Weights of a small GPT-style language model, trained from scratch on English Wikipedia: vocabulary 660, biases.
Each number is 500 + 25 x the weight over its row's rms, rounded and kept within 0 to 999. Layers, rows and columns count from 0. Numbers have three digits each. The size before them is the row's rms in percent of the matrix's.

# layer 3 attention output, 128x128, rms 0.131, rows 0-50, columns 0-127
095:496519465459519501496490521517499490564504515530484476493520508449462538485530443503502522472505462502498493494446482505527524515497466499521470557474515503533516505482499522512483480520560493514527518505475462506514462509475535501509478500504501487539501462493486489529530500501484441480486506519505526491520485553495485474448468503483535469542467486453516511486508458531497499490504
113:478500526502469501504498465502492526522493436479522481518497535494481493507544560509495459521504472530484486504514499495481467524457547514470490477485492510477542486505549490469443517488450463489476497487524527498469503470526520464509530493525542515467482518501505518505529497526536535442504464506459522557492501504522517542494494507519474497484482518507529517488517548492479513513513
105:497489455502515471507536574483493520471510464418515514510496536507516501462456474477480474454492513538455512463475479529484520483533514540498505512495504458463487459474483495544484521470470498480495508451486478491478485524490485497497532494476469467465475494511485531526534475487500529486506473501508496533484534509506516531507494514517509494510538494509520524481509518530486492506443
097:483486475552494532512537488486511522494506505504511525475476506497506521457481527494504496494528492466511468526504465472487503561518541545524492492492534516534539478494466503543552508425503506512495484503453555498522581498454529512458531518481493472465496524514493509505505503475477465469493482474498485498488469526506494513502485501479475513470497511481512497520485530475468524469496
091:501542579509441521492524470487496490514507467490479503540506492513485498472469504472536507517523487542522463499503472504481489513476517486492503530492498482499522481450541477558512524497508459491478496506484514524512480491536492495479503482534517465475512488502525520486508512520545524528477477558517507513513480494473496538502503449543490497492500480448469481483503525505458547445486
110:514501477492513549502551504540505534466541515469468549524458534529471487515503461509509503528515472495441461492475473503484480529525520494511515487500469469522475493571523461515503473495512536487491488484478507463522523492465491504483490503577502553484519478503454494504489533490502467503489479516470483485482529494484485510476466491499503487508471493487496524522473455520484477494475
108:518529494501475487492467513482456491487532517511549516529470490500559481477539512507489464517473477488510544470471527457559472515479485498482462500545508489506520468501463454504524504529463492524508498489470499511564497483476511514497520508511499521513532508523499511483454437500485523525517495491490505465504495537459467502528482506448510520492530485529506471499512526475490469547494
104:521495491435492459495464543458526477502548475485471520502513523515507507502547516458504512515494522495533448520564513473536486473511486486473536536520488493500498483517519478508537533538536513521458522491526523488509505526481493472493509540469480461497488445487478475495537494458513467523515527511486504514508539510493501508509490532531505497480497522535475493458482517497478447505500
092:474500532504474477505468512501520510550502475553493499488532502466527500495485536494506479513520487509514487488510462474464527498497486569513517495480582503534473481555525550491533524516504534530540532530495492511516462445502463502489488492495509483483499499513489485474478507444506453489499517463524491527517496515458479486514521471487503514527465507476522471492488484534474480472486
101:509515479450465465489526507506513491483484507495501483460474526469492504464475523526435529525512478487482500448480536551512502500496472520498432493519454451535504483516488518499485494505492516473517515459504473552444541497522459521462496540526485497503542480490510489508504516533500503513506539491503510539539535472487500478499495463501539490534528511514496534482501502508515467494498
103:467477537521537537487531533502471507503481516508486489518542518514451494457539487440541574519475489455526499485517509519500513528513486445515475502545462508499489509509525490500544476511526526498495478516495497502538491513505515528495483493469530525519535456535495456478479505519482516465502487520519499495528455490491519472456478467476510518520485490463469482518484491520502477472515
114:496498513504535534484484467517487458515470535513516527505530508515495493477515491528523543477521523507549482510501445498521520435504487532488507510514491488506538512508541541511517450551497516531496531557502477529529504501508516515505511440507491485501517457519489503515509495527470476516482531509488535487448452523524488502465516459517554541535497491472476493506485471492519497477504
107:446529499487509494535484495473516457467478482500510525481487493544537521468502512508485459507499512519518505497512568483471503480522491435472538503507476477568486507472518480470479513472491477498492479537489488487525523452498491510480520462516511471478507500513514515468527472535497511480509511463491536512466497543520481517544554527503480506505540529480514453502515496487536534479512
085:487510472510561516459463528505504502497439489548486530482523481508496513530499492502532534470464502497463531506534541480500478476487505475489460500515473489483529528510501526486526468508520499511514516494532530520491536527513526470490492516496515484499490480545465548523479472492457531487496514529486505477473431532548467442519507543487507505514499491489474501461510475492477476473515
105:519507486476524494508504499555540560489484479560478504489522487482476521483508484502496489495502488469492476409475500483483508509513439564467533488528469495477471559516479497499493495515506495488496466511536467488523511516497487528504501523520528497528471527531472483493496506581511531494485525443486473490457479520485500515507516501502476525492469505505498493496468474510505511499511
095:468485467478495503489495501519471486487482461508511495501486502502526507473560447494503495515464431490484467546513489508524512468468457488508469492471475522490495502526482538535552525521516525514495555564540499480531487498508534497458509531489518512486480488498500509529503491488508464485520509520494513561503506496511461499513536512534526505542494509466511485518480528538531489469544
090:552559500564479502523532456489477522491544509486493514532505477500482510474488516479491463478491534537510537569523441501506496545466505499495507507533485510538566509471525463548488512514476505518514513518515525526490537524485513469480509536489499481528470510491489456474469529478495496484464480534504501496492498521525488507517505502478532487503497473500474488543490501522491502534503
091:511479541516500535497551519469533530477531514529555506501496476483491463532514497468422502515517477496519485524511515526519527481519513476516516538505497535461475544464499523473521514457510517515499485498504497489521532455479471500479498512537471466506475496508526478534498492456497503485516513514504491516531516496492465533477495523449451477510490462524504547509536511506508504561514
100:483481470529514540510484529528541505491460494503545534461509496513455472466529482510494482484537527482508463502511476469523507500495481476444511496544549503558506477519477484506484484520506538538530508495481449555468514521480518527480505493512529524475493516543551512515488547494540490502509499504510520521443476470480486492502528493510508516483487520470469487515543505503514516505473
101:534526438469497496507495470523474505504472479497533510532463467473528521515517530564481531522523516540465497496511538491497520538489497514533484528479526494526520473457541558540501482548475497546526477530529523494497505518502503518485513483485491512518472538487440504462523479549507533491507500486462498480514527523509492518508502513557500527485473494499521500480505490481493494508466
097:494463488532500470513497451564464519500507526465491526507493506526504533515496505519523455472511550455499479516513486503500469485486458480461457486485489500489499533483479515497507493471487567469518542487479518477489491496490501476558515518517486519492517521513511499518502457484495535491533528530451469503476471486466512465508547461509503473481478514469471486509507506544538544516499
088:578530497485495507498455520519496443489505517471507489469535447477478480504474484531527545484488503497504482465487465459491509518490483473505520494467460529520526528468538523484475516510510486524486478484451500475490511523516477518481464486485502501497505477532529453468526475484523509470463453516494462482541473518511508480528504521482485495517513465509463503529475490488509542492451
095:497504496522509510487485455475544485474452515506494496473498503490495410539571521518544504528501506498486546480506489514479509512542501499501473470503513484485529501465518552484494502544492505495526530531492489498506493509532516508508459522495482470524510513472503480473483506498491488495456500492521512508523515535516549518491500512549530536491499519449504456499537465510485519529563
102:499556550506505527484520569544526496500557527443506526530500520484542498481491468535479506511501481525491494492527546489501515506493499488522501489541455528501534503474447534505526526495531516495516473481502531518459517532519485522508479485487480499508499484518517457490475463483535488511537482534488516473516544500495535495524451511494498512508492497520495528435479481478501489487485
097:494462530471492505497498474571488498492508502509468539495484489484491496534534505502517513470506520521483465504544521493562493454481481470482530478504495503535495527505440509537505510473544458490492503516516484487513524439536553491489533492490502492473456523530505498531485501480474518486497515497436535521457486488518512490502509513497435511454512517496468504528513467499507523517502
090:491496499497465482520475492514498484495556518474465509480518478504537513496508456515457524468548491519518483505518514505551485489524457522515519476504484458514545477484520510460494525513477526468470484508467488499527460489519494513551503488517462462539520495463496547472501526458470481529484522509456508521500514501511507506452508503476553523466517440487482517490520498484497504451480
096:496496547495474530492485525530494491521529535519501497520503477521545467497497474513482514488513564490518460502511484527495495500548490509460516477444499511514520485487533535500480532469466486468502484474538526517467459501528501533543513479510437487498486473465484518503474503482464514517478507505497452513489475540497517502480475467495464451520472505452497480525492480500468492542455
088:457485482436496473505520522505526533556486454468547489565502507515515479481540495518487517493441505545439527475498508529457525474493474490500515485521503473459543499511460489510494471456473474523496516474507512521504493510517521553485504502514490482464495475487498513475495494521472478497479479515488465512523477474500518512549470476489500517517486456510473509483512506493491518466480
101:484490488506522499502504554498553514546471515479524514486497565504481499557465487534517528527480507466464508542494515480513474546523509494437469478497508510505499488521524515523543540487512469477530524527480482505493489454484498534562519500454519440470527507525499515542490489506483484492489522458536513501489503537473490507506501477524514497473499488513495528486483497521492493471535
095:513519506498494484530512546510519515500580502484505489532490528517480504498496519495489552480497481492497491508472486523477449524515473519500508506472500500482509499480518518473479464525528534442487527518563510474450516477507533511552544496498502492464501523485525521530493540459483460519494481520527454484525490518492475504456497449507527498504509479498503501479530537502492465456454
098:509508490492486497513460518491508454542498523478454514525483481524531519510485500547475533481534470503483484511486484511514519523530531476492526500525498526495494434483499479552496466500478470516505508456516511467502511471509446496522537483500505537504467502528517477551445518492491505531489485497519508549480509504488511498545495506497529446437497489516515472529478545486455522488525
102:531494478550529523458495491503523499474491535535497455536495488485522490470482503533474485520536461506451503514497496471470489541496510473441504497499447472495485457471529497500470493501504529502484504522523474516515527536470511515466484440532500536494471501478476515527487498506550519501481415484490494477451525530505489515492510493466480499504508487513501489474514492518492529517544
091:500559512522539478508469512513479477524520518503504551469523503505526452478507482502537523519463481484509479528475488479495522536511514471510507500451516479514514530487448528528498485487451566500513510494517514488483447487496514482486478492488499501514480531471542561456491515462466520497507509480523460500508495492478500473490476472490460476486493468449521500481492500537477491534547
093:521545463462514502473490525473498501472514523522496513537473510457514508492460496574510537510504476514514474482550467497496490490496474526501485539513520515510515534467533516463499521440560510492482519509474464514503508526488519511493509509494493504479526533480515443510490468491463513485506527511493525478481520468509478482531511457457516528542457470506514461500531477497522459487494
100:485485535474499523499512559496494495498519509516506502509479481494523500483528521541490491511458544508518531541480476467581479518518476508515487476523481480569500480473500505508481515544521473551496529517481488536534490500503528512507452493480526513546485480502467504527477529489503540437539503499513512483493494455460490511505529540491505499517473510531519514480526545496480504496529
102:454527518492480471529489493480556508477531515507528516505533486513446525508501479522503480529494517509449473472536494515534526495501539535486453500472521463525503461540536490530508458493491525493521551508492509500510476452545480527545466499502506506487492480501499503535533495541550455463501519488495500505488468517492508482471491500512511510443537540504511494505506503547472511507493
096:534478496490495521515560490524584501453498492483535476464542500496487461508533498505458497502441514509465523524494486457508470493513512561479514486495518462525489506515572499512498465524513517502478479503472534509531478533487507476504514505484495507494510484491478523520521537489511548528496524506493490517501498472504506510483519498531482544510520509551499446527469458502499512500481
096:550530514581508467503494473511485510456463504530523500507434504506491498508535483523483538483474514522489476522517494506493459486558523466543480506510507496502502520472477491479470534510474478545469467469516493460515473487499515490506535492486501498533510464526499484466496485506516496473511486501496502494544475541496445483497542512487481498541513502494497489447502465521526478547514
102:488495527520429471488468482436508500484543530494524458452529499508521499512525501547485499512501534502462493523516501493484522500489509496521529538479495465463520531452478454485527482498501501494475527503506533464493539512476448510480526465548507486526483522505522510534498484500531534521495486469498529506538502530499480496516515473497451509483514515471555534513516528505530509518489
099:533494468522527491495529494475505494482525490508513532501478486464464511499489498496513453476468548508506514499487457506485485540501490524498480508552505511451513504497464487434493551515479524491474508486468491490490549539477478499473508481461526493537489494488507468595538471482501494539501474496472513510511518462501470489517537502484478508515492461533515455513522488539525483494505
109:495486501486524499467489527500517498548473526516483537487474542446462496467523484509477519487459506478485533441510541524537468509504518511487540483491459541496498485504475536506516495481485526490507464490483528521529466478469497503542448483481512486491501510512485486496521515497470491486440526504524474513511503539495545479508528512491468460455494504512506528501472497496526471487424
095:486468536458525464524469457471494481493475514472528452508493491489472473498501505506513449511534526497495515496510500470475516500475486471516498468486504521517504514513497467527495487505549543535481486507468498481483562473509470516503462478543493508537509453540506485487426476507495496502495466502534485504501519429505469531516537512478497483531503453510481532489521486513500517489459
104:530509519529461493496497490493474537519511512471504495517525488488504531474474504538516498490470519494466484514505509417506491531480468436507524557557532480516497504523478505501471512478531463545465494472493469514503522466478501501477502514520503511508500554495411462492498529476514494471516464501528507503557512507493520476477514486492515476490504490543493500482479483507531482513494
101:508473503489502462529492463484497470525521540515536493552474498490529501498519486491519515482477459533486511454512435521519465438578534534498505512527508528493473510449501481516486490482521508527501507480507508488515499521468529460483509470525508473464501472511504491515488501480526529495502496526477485522495490517556472535489497503471503498486519489460454470542538518490471522478529
100:531556486498495515531500515460504503488483486508504486462501487467474436553529495501486513525482490561458519485565500502523512471466495534480514484498511479513460526494525500534561437463489495523512507479501505515507519534476469480502496479507531490513492493486530531503450491489471528504516501525530466534478520479466497485535517491483519486486508468503453475541514509491488503510537
103:500538488490499450506489483476500532512491470518501507428479500503470519508494513462539522470497508481534483472494530471551469497530500515466523509501528454480506508469456542532490524518507527551531526496496485494479493519516542486518532521498496479493481463510536544544468505507449495485515512501545488477525500529496524545490507524548497519455531472524548512489503491492519497513499
109:541538506458541505483509466493507512477476510491539494493510508493470511503489508489470463468490512493476483512481531499525469479477473513556486573486488526499513496498500474506460492496477481466483440461476489497535494531501504505498463501514491487551510474508496498491528493503527465490510519551481489457495545465476510472493493485458515523497559484498491531487456478516508428490468
101:428552455519495504579450476496482481486505466552498459492529542519517484507478511476508532488523503525477485526539484499482521514481495502521502499480515506502542507485508484550493522516477487544497487494513477527480516512525466472479519488478534515533490521493524432493506515452521516499456507514544503479497506474492513482508473518524513490483497494527472467522498505516495494511556
111:461481447494517464490473499471498496493524481451480494468485504479452521529551491507515566484502529481530489484474481470474522468524503509514479526534469478489519503482515473555491532517482512570508563549496457495512525486521501538492483505470510484531479483482508508502495459507526518489516521456512533484480514507482527536520514506481489496474491533513487493525483531514524516472523
109:506486485479466519506508442437517509499541486483505494507528501500512512523532529442479477464489502532499470487488509483484473548530511516473542506500546478525518509548493482528526473491456505511516479422521508514434515499512484531477480489534504513504492509507500504498508554487479504511499496525520470500540492497485482467543486480498522542478480490503506548504534545526483518514492
101:544486513500502521475498519489532489537479475492490488508484464526543478507488481450533468502512560503551488484545501533502479499450534488494492520501522429473551522530552495491507513490462477473503462544516567507519494480464520478500509494488469454490511522513509505503526502459476469510506517489474511497476491508533494527488503502495505483503504472481438501479523493505523513537499